{
  "vocab_size": 32000,
  "tie_word_embeddings": true,
  "beta2": 0.98
}
Each number is 500 + 50 x the weight over its row's rms, rounded and kept within 0 to 999. Layers, rows and columns count from 0. Numbers have three digits each. The size before them is the row's rms in percent of the matrix's.

# q: layer 6 attention query, 64x64, rms 0.194, rows 0-63, columns 0-63
# k: layer 6 attention key, 64x64, rms 0.197, rows 0-63, columns 0-63
# v: layer 6 attention value, 64x64, rms 0.222, rows 0-35, columns 0-63
# o: layer 6 attention output (transposed), 64x64, rms 0.167, rows 0-35, columns 0-63
q0 104:522481479439521422444605503513494495569435459496422450553453532503566523544566499484454557553421478491577403550484556426510542575498433525562484470530514519525462488472453373482503609493475453
k0 098:643533512445469528563513537510428587519461482519383491493527515454464537416557555574487421512506473479608474513458531474412569481449454510493482421540502510563432462413480468457519477534517536
q1 093:511453532437484449496469475598550536424506422504552574444434507568514559467538481444455420529468493514474551490567549544500595540524471541345437451533454564458480539413459517514460506559502506
k1 095:491428506571518462512448484490473481541522462457592589469443528508546442475441492507420444533491395445514500423540368535509546541511596498506438449427431574525530503509535555453511518398486537
q2 097:485474511523455485449526544496431580442486512409496430611461456556565594475515464511432527442508507515459452510472614517423518407512521463393455446492466542548511464533499498459457507530375512
k2 099:567443494539412448547498464519556544547511443463455436554515520466519550489530432548491541461521490535556483440514491500520423525497513423519517431617402636493554551550542429509448510452433424
q3 084:437492543434400543539583513574503457545523460526519531576412550481490475475541571494418494472516467573518465528517584490375455464556411550474476448466487488482467558472501497588457543473402544
k3 082:483455421495443409519409566414439511548454542631461452437394468547546520488536540582446487472486536508497462533555474523564481473485500509497472424498461535533444453434593450527490431488511447
q4 090:460490497569539521453474475468488487424469521474383555487518463572476464536516534558478488533486505488464511477467461603473483529494424577359449550543538454490478502518557413575445464536623412
k4 093:519383534536504593355461511484474430425483453492450507545516503473471495519450555461553349525508471573494488461543490519562499524545553532441477525632513522515575501503521503442533530466477539
q5 084:606487454442460500529505421510588418520448491446579536555511521531543485523496501581376506496490480565548477600499531511429470466614447502506507508537537452453463535508495421554508567474414443
k5 086:478475436577495463518524474542442527448453448559442460476476486534500502533537467566448435546504481506543580524606495407522578428522472510385462388567498557449500504420511474561519428567506440
q6 091:464547489605374506474442536471501472531526453446508475450452481416558504553487602504531543506413576486529511388501457526403487473531556586535569486455471383486496506483489513485539471440459495
k6 097:536561504501460496502495506509449446478504502529571431515384448402424476511557497463496615498457583446449482541480511513491396528526460592422475530589486480478478475446483504598405567454477513
q7 096:533600572506486415617550458482435588493562621442472440504530457488507515422499548422547484502487546473518504584489567529461531485516514553556493485451435620480551588512477524481504474508515501
k7 096:444461509501524410597413535561574573434428524464494435478550389457543512447547485514486524549497561560476478551479435586507471506505523516536461478406411481474484489455440500552388539540483507
q8 095:466440576464476451483587473562517434490530412479473458473558568442387518524474397497484484479440526563444502613433481563479532532464432462432526432515499507475410487445508445536536533454443464
k8 102:520492520512470483529500533564496466494501554537396543460546629459401505625498416645471471479445431493530442444521461455565605531502525570478465498463482489487421501483495524539499461499470483
q9 133:412435456487496558437453482432485499462481612490507506485482506442399500465492564432495551518505566464414493370501395419528450472512538474486460553541531481537495409545437434484442476449487467
k9 115:462366476483498555448463551431549497495488525496479528532469500508521477474422492399573473426498545489443401490458519462543560496533390431495412582488552503489503506528536400505456501456615503
q10 083:401441402471591476559557522462452494588454473505535456438510519538479560502507535626455437526474553510461513474522456515588505421439579482535565471488522500536493397496546521477539596476535546
k10 092:474495537506457541476617493459444592504543518461532580538522479493310522555534478474504559508454504516502518539496423462512528438502463495498589556453516479572489574527421413416459488516478471
q11 103:508592433488520466537628477544565488434458533514556458547558514448504587561501480562488387486565474500563506511516499530566543479491490588542504413531562475416450505506486609497581536494537527
k11 090:374461478588540419496548494461460508395480475536490517493474501437458510609494460528488533423541445444486497552566497431432486456439514446525563508453546541489496519385463496416529576537439525
q12 099:556495451442539445534545534480546437490421508494586544568448574572521462507548407445485369531526406517462522488429443603490514464448505449491427463493494449395469520536516446453511502527526494
k12 103:441449509504513448424459448491498539428478461531481540488343484548479484569506513500460347447462472490476565512497545449405549451452416483473528467496414476528565504506486518418599484507496495
q13 109:449466503527552510468507565495555494499471408603540496506605453502488481502411495454560433463466478525507498501441477460613403513462561516562624578466542410525540529548482542531519504576447509
k13 108:458549515442604525519620481485435513485511476511517436532566592545419507552457423452493600532445454518449501403436514488463459437546512519587513614496531510476499517528516548461490542579550504
q14 107:400455429495485486474507513464559426525492572467513512432527550574524568449518537526484514564486447488490555440392461454429494467543531452482500468611524410511362566476552501474465505529420539
k14 106:553466444525526460546519493469449488564555488475479610476432502520466564583458476425460470533501488505531525480448436507438450369453431504414476549596499450468433606487487505513600518551453503
q15 097:466459460438497509466452552563488513476463509476465456388551502509470380479503519516449439444394544516427453538438490554462385493488504373537523490432501491474506414511435525466465430441442488
k15 085:497517562472555480491554452539494497465544521396551477452535448565359486557527550526486456470498508552465352456472493476481512508481389456583527460502517431472439506500497407594489439525509464
q16 117:506477484488486481390562516550530359481519487485569548496557518497482472501469523502476464589446413389455542434554486397456478478481570446498515519599499442511413464474460487533475555459464577
k16 113:506463447484529536576527545591382397491535509542532591475490570535498504519570409443512459473484550498481498511452501521468570473388470578439553555549554541510467544554542583559556528544522490
q17 106:462556518512491501430572482500551492374553472503487477430501471502407612550480528460431595478552464512504484422534429522588584475462514458530462534523561540552571449474418548498445454445523533
k17 106:447456425492472520480532583473557431447490501488607488558570571504501589467467484492576568509567493366499433507491465528517503554475492409556520511506545462516450455557526454416571590449495485
q18 088:498403503513480522482532491422455544563484475482434543536524503488537521488509498481569479552453510553435488560390528382470579460512529463439358515485539595477517492565498422477579512431486426
k18 096:597387581475460445483461421530594566489463526448402450517536499492501491477524494512425441478509494508496454508473513382473562493503424488361474572438507531496548485551466528542522449467530455
q19 097:540412501549454486539568489520479510593546514546466579461608453567526462437532525440495495578474475557578484516515507477525481567495545566552404482495524501556519562477446508470350575547485545
k19 096:542438467458579465574494551568444553576439520461472412551491516561550469410470518451454511554500451470426511447436432424499483473442575557570481494558476505556396518527483459532508492558476590
q20 115:508556501448470403578521431623540472478416461479444428474545459507470548549549526539534598457528511517490534507479496607510465533500396542503444526505456563562619483571518453505517532519508554
k20 128:548485483510440437473492511563498498474416465419539407480558493487486394598445418520512463520547477516505425517546488502516490561536547504451449421533402437477480463504409435378489511574530529
q21 103:453480594522448451491564442549420499432495521471541487561505425457439507420550505606468500432584514509507489578500612560493500509462500443567532429497471567476603494534552522527469437548532447
k21 100:453527492491457392568512498608496508458506443487467491524574441493502492483483483564469519474627522475502529513472434573630429504454562432544526528575499472483566511506498414492375503550473461
q22 091:464557465452475526486523404564479475573455453486480559457426488491478559471536440501597513534526397564507546490477530491457450509397518477571370446474539563405534465492470404508571483495526486
k22 087:501459538486528443534528489614576585511495606547587524544566469557545440533501518530398483449514502500547543574470514563468502545520501631387521472468510553544476428503493498459539506523545566
q23 125:469464475532519455465496564533531511537507536508508589518584465531480470462471432451502562557501499519443503531534440535654367437559492395495518598564502537518590531552475448489485530514500572
k23 116:439518448503547540475491462533517532533427487448506542547570597641482511494461486433494474522514508555440510424475601480465592435494465477532558546528395498541508408574553514444453421494520481
q24 094:509429450467476485514561489566498477458532363474481497487458518526511498548438477521370420522497492562468478485428396475534543570442496524456451450473460467512497440501514340509565559485448482
k24 092:528399495602476569640559552568505475482470501502478488460513495448444472522481486598541464446412430444481507406548474409445531548502547512410473518507451537516458502522518453410544503494534465
q25 089:465463565448490424515438465525504528483538452503421491489572446545458480584495462504551487507647449490479513529498564517450621565589474552487464466566459546411442508504506584468489445569464538
k25 084:577517560567570414516471500463587440497445534501556445463571499530565555545484500475529484480548378459518512438417526474536549516463570520471467411553478485431495596466430608474521508523459507
q26 089:434576466472474516378515561505527460490452457509450393513420571422413430486491549554524548475535481530428553572582507483536615505565488487494393463472461507496428535477476532492501538489466492
k26 102:491504539473472504530435447427536460525451524507534526447481601436545462559512570483388520476544566482509545487563476492561574534437469402456495516476591476494475474442463513381472493414397450
q27 101:516491527487492562482468443546512537532545491559473572400547517536494540468572563465515464432470569517516466463572501485478438489480552606598509504509515457548495490540505670512384583489526544
k27 097:438511534520650467444472460486380518574534614507532445498474474530488501430515479416554540471499537519450401501511447501534455535491535527529522486489575456485449595556499381529523495485533543
q28 086:504475464519472470486300453554592511572470470492496522460605424554491496509513484453566532493413629483540556528436446514469528531448477544524551523525506510479558524449490464513493460482565469
k28 090:479524575493523512452523463519503496487507514497573532563540498532442378541509456464459570631445487451516486439461528473456510470520532630498409498605523470485523487509435471596512493542513623
q29 102:443531551516510511550627488490536540564559499522504548486479593475542540537552526512473520628502467602527521497491555541562529409418606557511482385571525532537517456462452449512525534486498527
k29 107:530447478480403405499481634514498553547547463540495481490483519496427548522459561503457471474501528425523434493420434466450483516403534546414557536490395497552417490440451459486521524467448424
q30 100:404483472424485474438404492458484463522521503509563482565510577519509487503508558361530547537434490496498516523464437524493563570473535540506555513508477418502559524530445493430457423641411494
k30 111:475446538362537482593488503377502498557546510480523506484403578513488462483494486413489568538476446449513502442469513481474523510521462562527361498582446427535577519446448478514470545535523514
q31 097:544529544541593465468613548508423556570475493410502430496538537475443571534522488543503498457609492443497511553612520520501549479507442521524463442530561573437509516555544504531555560415570483
k31 089:530505486542531521446495470507527536419480625522425573505578513419479463494543422580521483509543466533541550583482499485506559571432438499477573432496557593544501506519478526432394568493418522
q32 104:537498488561486554467543455478531480535507491479560505556541548525519501582502435570491574396501505502502476505449487437522560501483566468531425661501537556624579461582392468487469505506478527
k32 103:578440447436473520487514445544563513524518494488524433589566565557496481486579392515544488469492511434537525455550549418569484552536430409459492540565498490506487449537453419584598524556501457
q33 103:465490511512582529498445508551433589519506485449503382547490589581528453477519550531493513508461399581491536517473544583563492460518483551571505435439429538507565548396473449479516585561471512
k33 099:457467519475487560655573450500543566586513473527555452461519530430484449428479531489461430521513529549582483494454478593440468502508554552533493415523419541573420532478451491450451518485425491
q34 095:519530528570451637497472471549547561503423513551483508543466390553518515494469520538520601451522570525591493547519503505431384537480501448492586517503557552527565383509462509482512470543536481
k34 101:553550492476460512449557456506479506478514508414523503581556415590546427494439543506464568443538514547546431514427588447585397538526553504508525520547532586424526483492517429554484403516500457
q35 087:528580626507548523489436552520609526552461519540532529457531513465560578464448525418529440537572512483596532489433535488493477495462505554480487488457503381549468521488566620503459523526431463
k35 094:490547518483578431440466601402527519563532491498425436452457531509490497553485509419407547581465543432517506509442446514447360499497504492559504586481549547415558553507516515508531535554538493
q36 110:500442501483482478549557540509379518488474466487543455564469592451500623500574420503495470480570418507386520516440592470483474467396466478499490408517569473463499564536539470493534481518568489
k36 102:491485448469454391514557442553473533573525494599401517473517527413528479551398433623550491465493404584530549524460497536484403490478486484459515523444444454583521512525454520495481517487486531
q37 082:502374376524517504552514536499600517416553530574541495532598435509482511475472520492511540492478541538436516493483529539584493385533625516498413537560548481488510462558481494523491561467460473
k37 083:474490486582466497518574536502550536457522408552569424599551567521501510581440487473509527447488488537471474456545426412506600408456514456489446565554494551522521581596501430491522528457556519
q38 105:563475516521485590589540511594551465484539503522550509508549540556436510558474457523586423423602487505474504492584569442491607536550488472495483468495520544503462524539635479544547589469513483
k38 115:507502535626432535438439455503498535483495546555479484469478528512549508483491454574562492423540527475466524535476453401501526462386547460475476425417612520470444490605507524449546455588459461
q39 091:471551587475429498466551520578644497484491398555491477493486523516479429495513538463556513416392512467474527468543599537506540500514546545558514512500494550462385553504477538600550454443495509
k39 094:496639562516545503501447492488483483469521525608592529544465526488526469590582457588523457561582546515509375464519472574520565495447496512545455508497523502488430513448583549524568506447539498
q40 080:434465518490487511422493542462476481523511451577487501582549569519515443443480634504507562525457420392458500494575612475537509501473586455524465463487557538485472452590501526601570459503512537
k40 079:480542558469485465539474513396479435487604533476482492533510558456503486441523462478506468566621514517478496492463512521473560473322492478473508526550561545569511577460516572443502432439512407
q41 102:521565533514465405506544397528536437462419459467493551493564465525586520569446555541559554482437434500507485608471545492427492497543378533510520579437512538462517519548520478484582554512502430
k41 105:523504502451519431513464456593459492410450439440484430505576537475506516550593456535490426557582510589568496587551485449496492483563508519388496452521467475444481427504463567509531501607525458
q42 097:414404530468519554435549613523429498538468484463468584470463521500477454451484476382524562619473400499469505495496561458484469485464512502593543505460506533535472531466422450469483596547492472
k42 098:524474489416542521545520505547510513583513461655491560520493551489521518415520546450486484535485478497469438521345515557426481465477385562543499475497476552530409447513517472454454413492473479
q43 101:605562529486479536517503529431458483454508526428541463458563487504495494572504415484526459542460370483524522565560619495560587502396548564520567490482584508528494574526473530484510476522578464
k43 094:500486527475499459433516435680493518433541445550529464474544554436563558478488480508543536591521430498515516487453446525439437541456488523560525416421507496525503490487471540578532540554376489
q44 091:455530442512509495566422607480426562519535602513512478560571525442462467446401428463474539518526495432488520491474460551473511502492566455557373495505482496480437501584447467525480429597496561
k44 087:456488492575551464592434558528661454513541515458535482522510490579489473473458450455501510479442450581426551441458574515509539492499421474563443547576484581586535523535433493470511549508457507
q45 102:520579515478532445556614428538476476471484438444532478483522482556508524610535393591500496529599498565492502576540575602456571576469447543545469471495517532522584500503565493482534499526495537
k45 092:479453532503431441461516548517484531415468513511497484466575471500465567575551453579519482460552437513473619510507434487475492510455594513429525349505461425461538415483447472444494548577463527
q46 088:434448394502456519501589482519600425428498524529493619439582549547509528505472461557440478535478516493455499535531486538578509511517484477416483551561646508517429496506488481491547417480551472
k46 097:463442470554515519426525509501499457484532438448455628584526539532493554561457534554551431522571404566442485482609456401491523424480475463466478533497510454538458412495546516531601469516482488
q47 077:372509481437527437453471473551540490505485438397479486483515511456547596524509485479511527524491488548481488484478532558520544591551339516488448496520524474457621500471494542518562413512475604
k47 084:508455544516468432518491551396570459562534546491520490452540518496459540500497448543500464543598418442450521541556571527421551494570497559478413436579477443500613431425531558442501534501517538
q48 097:495615487587492463423531510498561551484504496540512516479444578465599429464487532477559510407442532547458491453463506394435536527514566472519565461478443543480476447529436482458570439535441399
k48 093:545596504448527463590382460525518515479539461427522557511479513446475467488508507564446558437541629442521467429452512491439454551550474494461516568505533535422423519491484514596501567472483414
q49 087:484510487488463539520597500523475453484454461529454520467556434421424473522470606494464483589546506458490583469511404426489511551560461492364393487527539517484500487440501526505528434397549549
k49 088:519385465491478528496505592435549401454384558475488532464536464497550455567455562475481513531524451492418423540507470436544545497420520510441526590408536535491486461458482617507519483460523515
q50 123:513528629473446474594426491542463519514542422470480471566479499428528518597495426553455472542529441547584464494421570611549496505505458480488553409447435475458507484473567480531564520539484501
k50 118:523593510594423452519519515578528492539473479543458345422513502453422566508477504583510462498475459426549511490461543555536455537521586545506533456488401530506534518415497544491462432514457445
q51 121:505492459536503536443536553493527412510526476558533572489645495493521505552507552474482480545518505483509494533476481322497451536444488441486622484554602411541531550515574540535505492482490549
k51 124:482490433444483452508508511504362422506502517500403533420533537518454522508432486494524620533473506480447508429460517457393452395416487496467563561527595441469475502528518521560532470563517476
q52 102:496548560460494530435486540554489482524529480467465549533537516402427440529466504500391516537536469466496448484480557394534545490499452378496361489465545532495479464510432508610495513390484454
k52 096:485509492554467451489419531505602438516468529541459418444606589513456505462541497571507433556525541387512470491491542544494549527453428414523534507488635560563503505505526473541534430478528447
q53 110:509505526531505512446400598500581522514526557485510460514529622522486486571488480448513527568588601500463539519498437528482605525419516589572506472523512496552438554454478370506511464512459521
k53 108:470461559529504491510482619459583475514526490546476584500440540452515457598490506462507550546420547496516523387413538467401477505427459473505444487619491470478401468472467473484493592528495524
q54 103:480519533479559580574480504506454500486479441541563581536384530436538495446484523472501461480425477524529497410536529537514406486538515467423504517496440422467518555519614414597503445589474450
k54 101:486563489473469537493432513462505508568549449546467466434381461554453446470416502550500427492485482520512471493566468606535548492618472506498432562472486525521610490514592530448500540435599468
q55 100:453505536562532570380497467445573473558541522430507527463482462520519460405395492403565626464451517528470515541569464505474467562485537464518518579477540454487498421478477498442442446526476436
k55 090:424534485366573570447451525412544479472566576481488519613507486508524499462520459448467477505499496493448536544440463397527521486526467579540400522528551483368492475479563469524485477463447487
q56 107:457583581492463509569512456489487589500401484503501463563418493623429491443454621476507433452438510561485513465494552560534578466506526527495541433464421534528507513476489457582548550505496450
k56 111:453489628554426552517489466472509645445473468491544493503452524530499476483509445581506472576578609508516424565447494576603487536551545493551472508481492536530523594502505484459472519433511454
q57 097:461459508515486517563419459458507483440471504572609500557488531436535483494501560430527555513348475536520486429393479473471425462507509400536548475434475450443477515421427509498442523565475513
k57 095:429540444402446454616505474561469501549527458518591387486405534511444479480451505506483517490486564514537474548454547559544535429625513496554505569447506486521470514502449518592552493477562533
q58 112:537466468526603510481471504452465444450531542500556484418624558479425557549495483550484552491504480566502515543430438547561498516460489436571515575515543465590608555412513480554450519506491583
k58 112:422410436429465503496595519552497438493515461519494433421578584515424545518440452465488511509415476491462575498504471532521487463527453441501496473527506361473398422532430467458535534525482546
q59 090:546514467455534472471435535453571508608556560596448527489507476520554415401474564437540581529526463598459550533526536459520444586526520601499543530544499461504457461507469554548527458546441550
k59 100:475526492400560434540474518431479462458488460457504494460527474473579445494412466430395497491423467493453508422477489481410492490539463572510390452496445482444435597427533531509450460415542486
q60 101:585548443507501435499441556478498534512435450514416495526599538464568485542477435451452526471463543552472511454525457486411575533514432544435431400533498485517369485452497530489490427516482594
k60 109:509541532499476444503427511499543425528455460425447501492436508434480471554455429541484547531506451531417480415522566396415532505559503498529511418599493550487411558497430547506570543414439530
q61 097:505426548581425432549462583448372551426516442545584477485509562487497461605515515480444539575491531479530465500467449564393551515524475506480566433437459502525547539493490492419477537520465510
k61 101:554497456517459444558478561495453474502476514468486458411415535489465538465503593506506631501505492508474557470367519491545402550453576468490572458523432523524453443530395505570426488523461501
q62 107:464495485496481512508465517449516509648529578531388519482468522484533619468449496447602516498487484405523494482515518417544494441432589496437511537519519528523376414468428506457492500489524535
k62 106:572544520508528524388464492448531542616567536450486544636498522516551516453524489418511544503400524505576432546490556445482453501450443556533489567431501552561439543487513549515535452485442476
q63 124:460394542550470615494473534452480569575501513469502577544519491519446471546489441501452617572553575496512536546480453433519557528512498438426473495526563566560460461504451574463482580482561560
k63 125:549438442522444506473477466454526440596485575474461561518539545511494477470487519470505529540495438446458521452434581403564478497466530433471557562507515563513476506472428443550511338421412500
v0 107:446454488519455537560458466554461456508506532523528486516531561493519438463407507496422576511529534452522429482525458443650522476517508534508427586571508529443458451516556494555430367417462523
o0 112:460502592504529514486451512501461543512474505570474508439353472524567507436531539479530408499519433491555553552564501452436489590475516491461531338466415500541493500437446489448487577520478494
v1 100:560439550520511399564523449490609439438502524573543465469520506419525513469529505511343534492534436575525505495500466478467427449484501357496485562559484484496557482440544456511499528509462451
o1 094:420513381424475467503509532513461588505515491459479440505491500540541499502465461437568572479446513454495450538488538626455547467518415545499405438470408589483517517509374484467516545458517526
v2 119:553577570461492456469532566453509452391584591467478462413481503492492479545561474500479478484557462599456485499598533503494463468526484386426530517562514484510553512367508473468451476556526539
o2 111:460454372516523479470496474455454537532454486513513413570480524438499532449445541477444647464472442480513480466462508533530582416510460459532479523464462618532528465547404424511476562456524556
v3 084:559568538456495497439593452520558423462448518426463512486451485523500518503587579582587542500471457547496618444498444508485527495486424455638538489493512495552491521463486595485548586505486493
o3 085:451471410520516582455495454476458484541479539406511507521527517497510552526541463476499636517433442410548477573437406527466517487469584495423535609517604485495519529547540522521490502455577446
v4 087:423490509501533541555432488468545589560531534434477490508486496529557460473379492536556514522413518449534521507402488487623528545578545503438431477492545486478445421502487488610537517545584552
o4 085:483526606575468488489534526491542489509467493503469564537547524518521479550561471536510431543461493496524505495538558426465473530390604517524579352560492469598451560544547586461503446506417502
v5 091:485440485538541574450499527495402523609452557522602472594625517546471506487458427481453499532503487570491546463517469526506462590516493541496487496484507487461497416597530499508423427533434411
o5 111:391463469416468415469504458511532438428451491515468494404447443460440474476520487503472385470459408418535472463504467537492501445520442450454519418485480445526467537382575444509518482462443472
v6 097:509474622531432489557534502501569494477583504487444500466460537571600522539520468481540471499562505520548551524473471560458465557425394501466503552490478524538457560375448490651519521514536505
o6 091:435470478484520470422542474432448513384498626456540493532471498557490496484515501483503576523514498498461452467551499593531487432409553464592583455521564454506594503568422490453568498530537436
v7 097:457546516534418671552476507510495437524434546479581515505517560477459480545458453540439542543577496429470494573468547474532435541507527543535467553554498444528439429420527537529487505435424434
o7 094:468531603498545464469377447494526570501520498548418477542410472582527450413572568427523514558492464461535520484527458533462545561467526599591413459547568488543552510475503512498508505564524530
v8 108:498434530483467588490510503519510444545559466545464501622510527587606399523493466455509455459481506654518552558454469468453558571484532493444462513466532600484440507576491540506444514531524490
o8 116:492528460568480439563521498517535490484518583568546518447543462514473613489623511555551439524539500493521505498515509555513483446505565549559659456501424485548582561557568521490504546553569503
v9 102:466470480589439466536398469549549464495377374500432454532469457561504523517428475523465526582488545459582514536607505439504491477438526480516440461483568511435493448525510538443501562476451454
o9 096:537595507418545511508451483415540512487524477515574582481482534500556513488513456369569457464479565553475473490509540461439522523560443572620514537496542440513453582402515562529520459533575513
v10 098:364505459465576534568448467520445540485493469474518553456573390542556509422528498569561564597494487466402419545503439543568513423489493508468556472448510514526448485498451469532505448472450546
o10 094:580531553551495521534602527479470469519508493409476490476310494528521425598567494522434523539476613481558533447497479473517511536537483495527568521477518553553464507405518472434488491441493528
v11 105:570434532497576493486425578553467414507563493508479454546559485570574410514496488523477441505528494616469471592518437522550448484465474452391513537515462495529567510475449450491435512434464404
o11 106:410502441432518483544539460468406520343468529499543464406419506435478521483510483458419510497437550457494497440525373609511512463448480474505510440472453474444472518486496417478455496510513532
v12 107:521505497532563501415553512538586506500443471537424497607526510559416548508522519483588447540517546479473521493528596479523464555477504628472592390507479520506556499559529467563461581524435459
o12 115:401519591474570554551537492519559446469577476468582517470510502458546536545506499514476494487580448560574501460485517551541543435556471499534488583537500466571591504489644563557547455512578525
v13 109:463473466536599458507556436514514518486499470518514412569468497577551612476439497518437482555462517367524510462367462442515529494523524614458541470518559548517459517538520520455408517446505504
o13 113:516629580534494559559462551480532497501493552449476530451539419495580448588523519531558518433558543534570523553553524539452435556536495522531561508427476477523550549573582569568552443473513444
v14 096:509481572509448479562493501532443531528462522524553462492474550536500493542491438409467510479563434522528534446525558553479452515422598511423530525431548546520491410436627450509574615581462479
o14 099:535494501477498524416507477428542474511572495503460504508550502543502463398535521546502511486508591503472444527544563591543592360544407490620476459494480427541586535467470484529526458420519550
v15 118:528572493516505504507457472527557448432515573526561472484539499449537477447465608559389489486470455534500424556481462527427392471552516487499532509510474401458496489577538419459442472555371538
o15 117:457543546444525434532497524561446647533461479459421495521422488559509508470490409488523521515506568490511490475502493595464548535543402503488405470516416673470463497504508499512494501478542465
v16 104:467475454564576476520461544433582573539553482460440564498557473509484498423595585501558517416449477584462495508481481624444529482537506472538513431477418513472494439516484436467532430519487404
o16 098:555458436466516503571602528582444465541466413401499527477529507538528540588440453561457454568524500511456546420479538527537428559485478569459459526586545492518500479454581463564486555473475589
v17 081:411486590559485527602362515447457473462501454547579493542569546502480470536519486507405553545500478603460481516478467440517478498542503420502468613472509591478505495559579498520458491560496512
o17 091:469551486469476420481560422530559512581457479554481465449405495572517529469503504462517421453432521489539507462487530600459531433532523517498514405471386513550494527423416393463466531515410522
v18 094:419468464444532526459556532462501528464495544374541452482447542447452499498533481473600477474482566491510493533414510528521584494512530480423558466620458468465506431532383568540434489491596518
o18 106:475493478633482458557466585564501510547452615535505537474580480451582477586566499549416482529562414469585567507495547425481436504537529487510507494496588562574508493525509514514553468475510536
v19 104:393474511459479562462564538465492401494468441545607462508545536433560466536518471506400579357500447464434418504475456440480452535536488496420470500497480473524462442541538552465450497522516546
o19 096:499490507550414438536456449519500584559485585477481439543414448509461473381595566459516483526470467493527596536521531500541464446500452537437417476471368570470553505455516502532493572487495535
v20 115:534420433505488448517387591459556475436490444504466434401553482520487506365479485518505467488484458547462477533467434522433545542570495420534523562538502565552550530501589487558523526461582520
o20 108:449513564453485443451511560560419510547493500484566459563602612484438495573507458466468541514487493564501595526472507623529480527494521554507599501484461496430507547502410448532506507574410522
v21 095:422526494483439568488541473452491501432497620419513569453466504431454464515483568388519422444456509457410539454396554529484567534496494521500535574479471499484397533459443527529493483531536567
o21 099:489442525579520473450520516549501505597484511585405449561532483529512463525514462628437405501557421511525459532453478424517410519478588460536489479479578529527551413542454461468534502472457430
v22 105:381475494546568524548482451452477537484494489540486515482580471517504482393498510538580524544499555482534466492425525442482474467478424476495380433430648539414484484512530516561447542540511573
o22 103:505527543471488445489453484566545451607556491440482486449369499509561520511481503456558477501456486566529468437530565427519495521420543549470644488538383460468425515491486578491534475474437477
v23 113:560520480456441459415477482480402568587580495493552451526434475447468539525420492494518503464481477442519500476503525533544512579551515490473521500585525474374490468592494537531540438517639577
o23 117:482449577552453481516499543527543486465441541578513557497623514477462448492493527515493377476566420527537489546488545378446546434521551412460521386483540517506415552497486498490445521453467538
v24 090:442568568505551417549451480505486478451573486478470472493471557568452457415588432510417464464522484501441471535423563488439496465528436561439565545413599503549396492474472462455477510481526550
o24 084:584497538534478475531471505553423538500490478481520425507451439464540472485438608546539539504587544510549465490526487636506466518460611483598610485431482539485558548516457539549493482510427431
v25 090:588429582416509501472604434564500487475572503489551489519459521491562568552440452476492435488493521548431498472553529532451507573456472559505568427514474540530482589568423555479409420542511477
o25 090:455503471527454517524501532480500492418453503559575555432517414462431515561489523556480493440547510467549462537462493520528460348556488388461550478521543514523589414518469403514562504435546430
v26 117:498512548554419427467480515501427580440592435482410575395514446515537476455507453497472561526484582552500448418573487548506548547472388514571461507471531476551449534507513502467545479451534573
o26 136:568434488477528508431516469445473467471475397429578469494429594476470443471418494486485475485465433475435504458510507446557491444435567445465553467449475513401443410422490422505483524501444415
v27 089:500538424490501439483408479511467530540481579473478605476527502514462518460556556507564501461452581434563512453492521609563534345467460484524480479511534500406589513518444544435510454530565488
o27 088:578462414526519528547533570567536474471510477492541529505468492454491525576461449525508504537514517560493520505483460382440437626476516399446474458521548466462338481465491566575506500483437531
v28 094:411556492517477521505461503511516489522625503457472356489487561517534457508516527541617509566495585501520504472472459583492536450595474482554470485536515557393446525590445563435511469526493537
o28 087:534503468586546430456536544509462493545381544486423567375498431507547594571520470564495465470547476499538506479516545345449524562436528519458558490506494532513437502478452516499482536549505446
v29 087:551394518502505491515478466485451493543472469481533506496582429451523458524427506479454518530499535490573560483545530664536508514432555457402565507583508439473457408508593548580548547499517474
o29 096:461479494463482540508513519505484516456575534450549450523483603493518458545589501494463439483473456489447445547520528450506634442492470526577489361478535449513473530352508461518552488416480574
v30 094:524400454530491497459563536464418568644524486487525461568466482463517480582450513501650422527501570477627521517504514561526452493444514520518537509451509493402517536534508440501520523509459487
o30 103:503539500479562502510516511473578447460542552478448554447555568492497578501528511607468418502533543541433528543556486435534604514601479539473564533562603474508475582497541599486552502466582525
v31 119:550485458527472566516554534478539488525417487461518423449413521390447539517502524584529570517523446467526569505472522492450534505497493457601392527549448474454610469451475496542476585474601448
o31 116:448468452456522482462440540480502502618507537546467610500593550574548478455466497398515524583478466483492520517485439461456513538465477575418359539578547479435462518574474490470504493531484550
v32 100:596552509450471444452501552558433520447451657493508487452432485507501514552494489463538484440447618499508524464519422453530562462511511521545455469496500542532527555499394567430601478512511563
o32 094:517540444553514615463448461508516465474524543575512553542588500442472532544516432572466511459400563401530489563467552435482467492525549368518529511509540519421452424593497483540444505509512498
v33 088:539481441537495472519519519487519514463388475529423410461450512414421540443442478480561486612527514533567502536576447429474550473534522515470442457491608526477561407443485455583536508483560539
o33 092:396533468451529544456462523438535506569519468483539502566565529467569541492455569388485519503510489493459504503472584451532515540496388477543587602517508425463424523534493543420466426590454504
v34 101:401409511523439573515514529514479441487528434442495551517481575489468523465484463483459487607470556602577417520479482495489564540438547493492504617541482526429442549529558511418470480446517412
o34 088:534522463505531361439524518462568539503428492555464472385452428458543485516532420531489418505541375477482579620448472532517468493475497536521573464455547498554498478468438507452496456542485538
v35 102:445496459395503512606514494490488498573568508558557518511531556530516486435602462539447516417537549555539473537416439430517510464565481536543477550538438495487405460608543548529494399516509521
o35 121:516491565603435450512506496638498514477490565484479541464469453505473571543551458564545509535511474470567528522542520552433419596466549485437570449461446591546566556461485539460471568548443539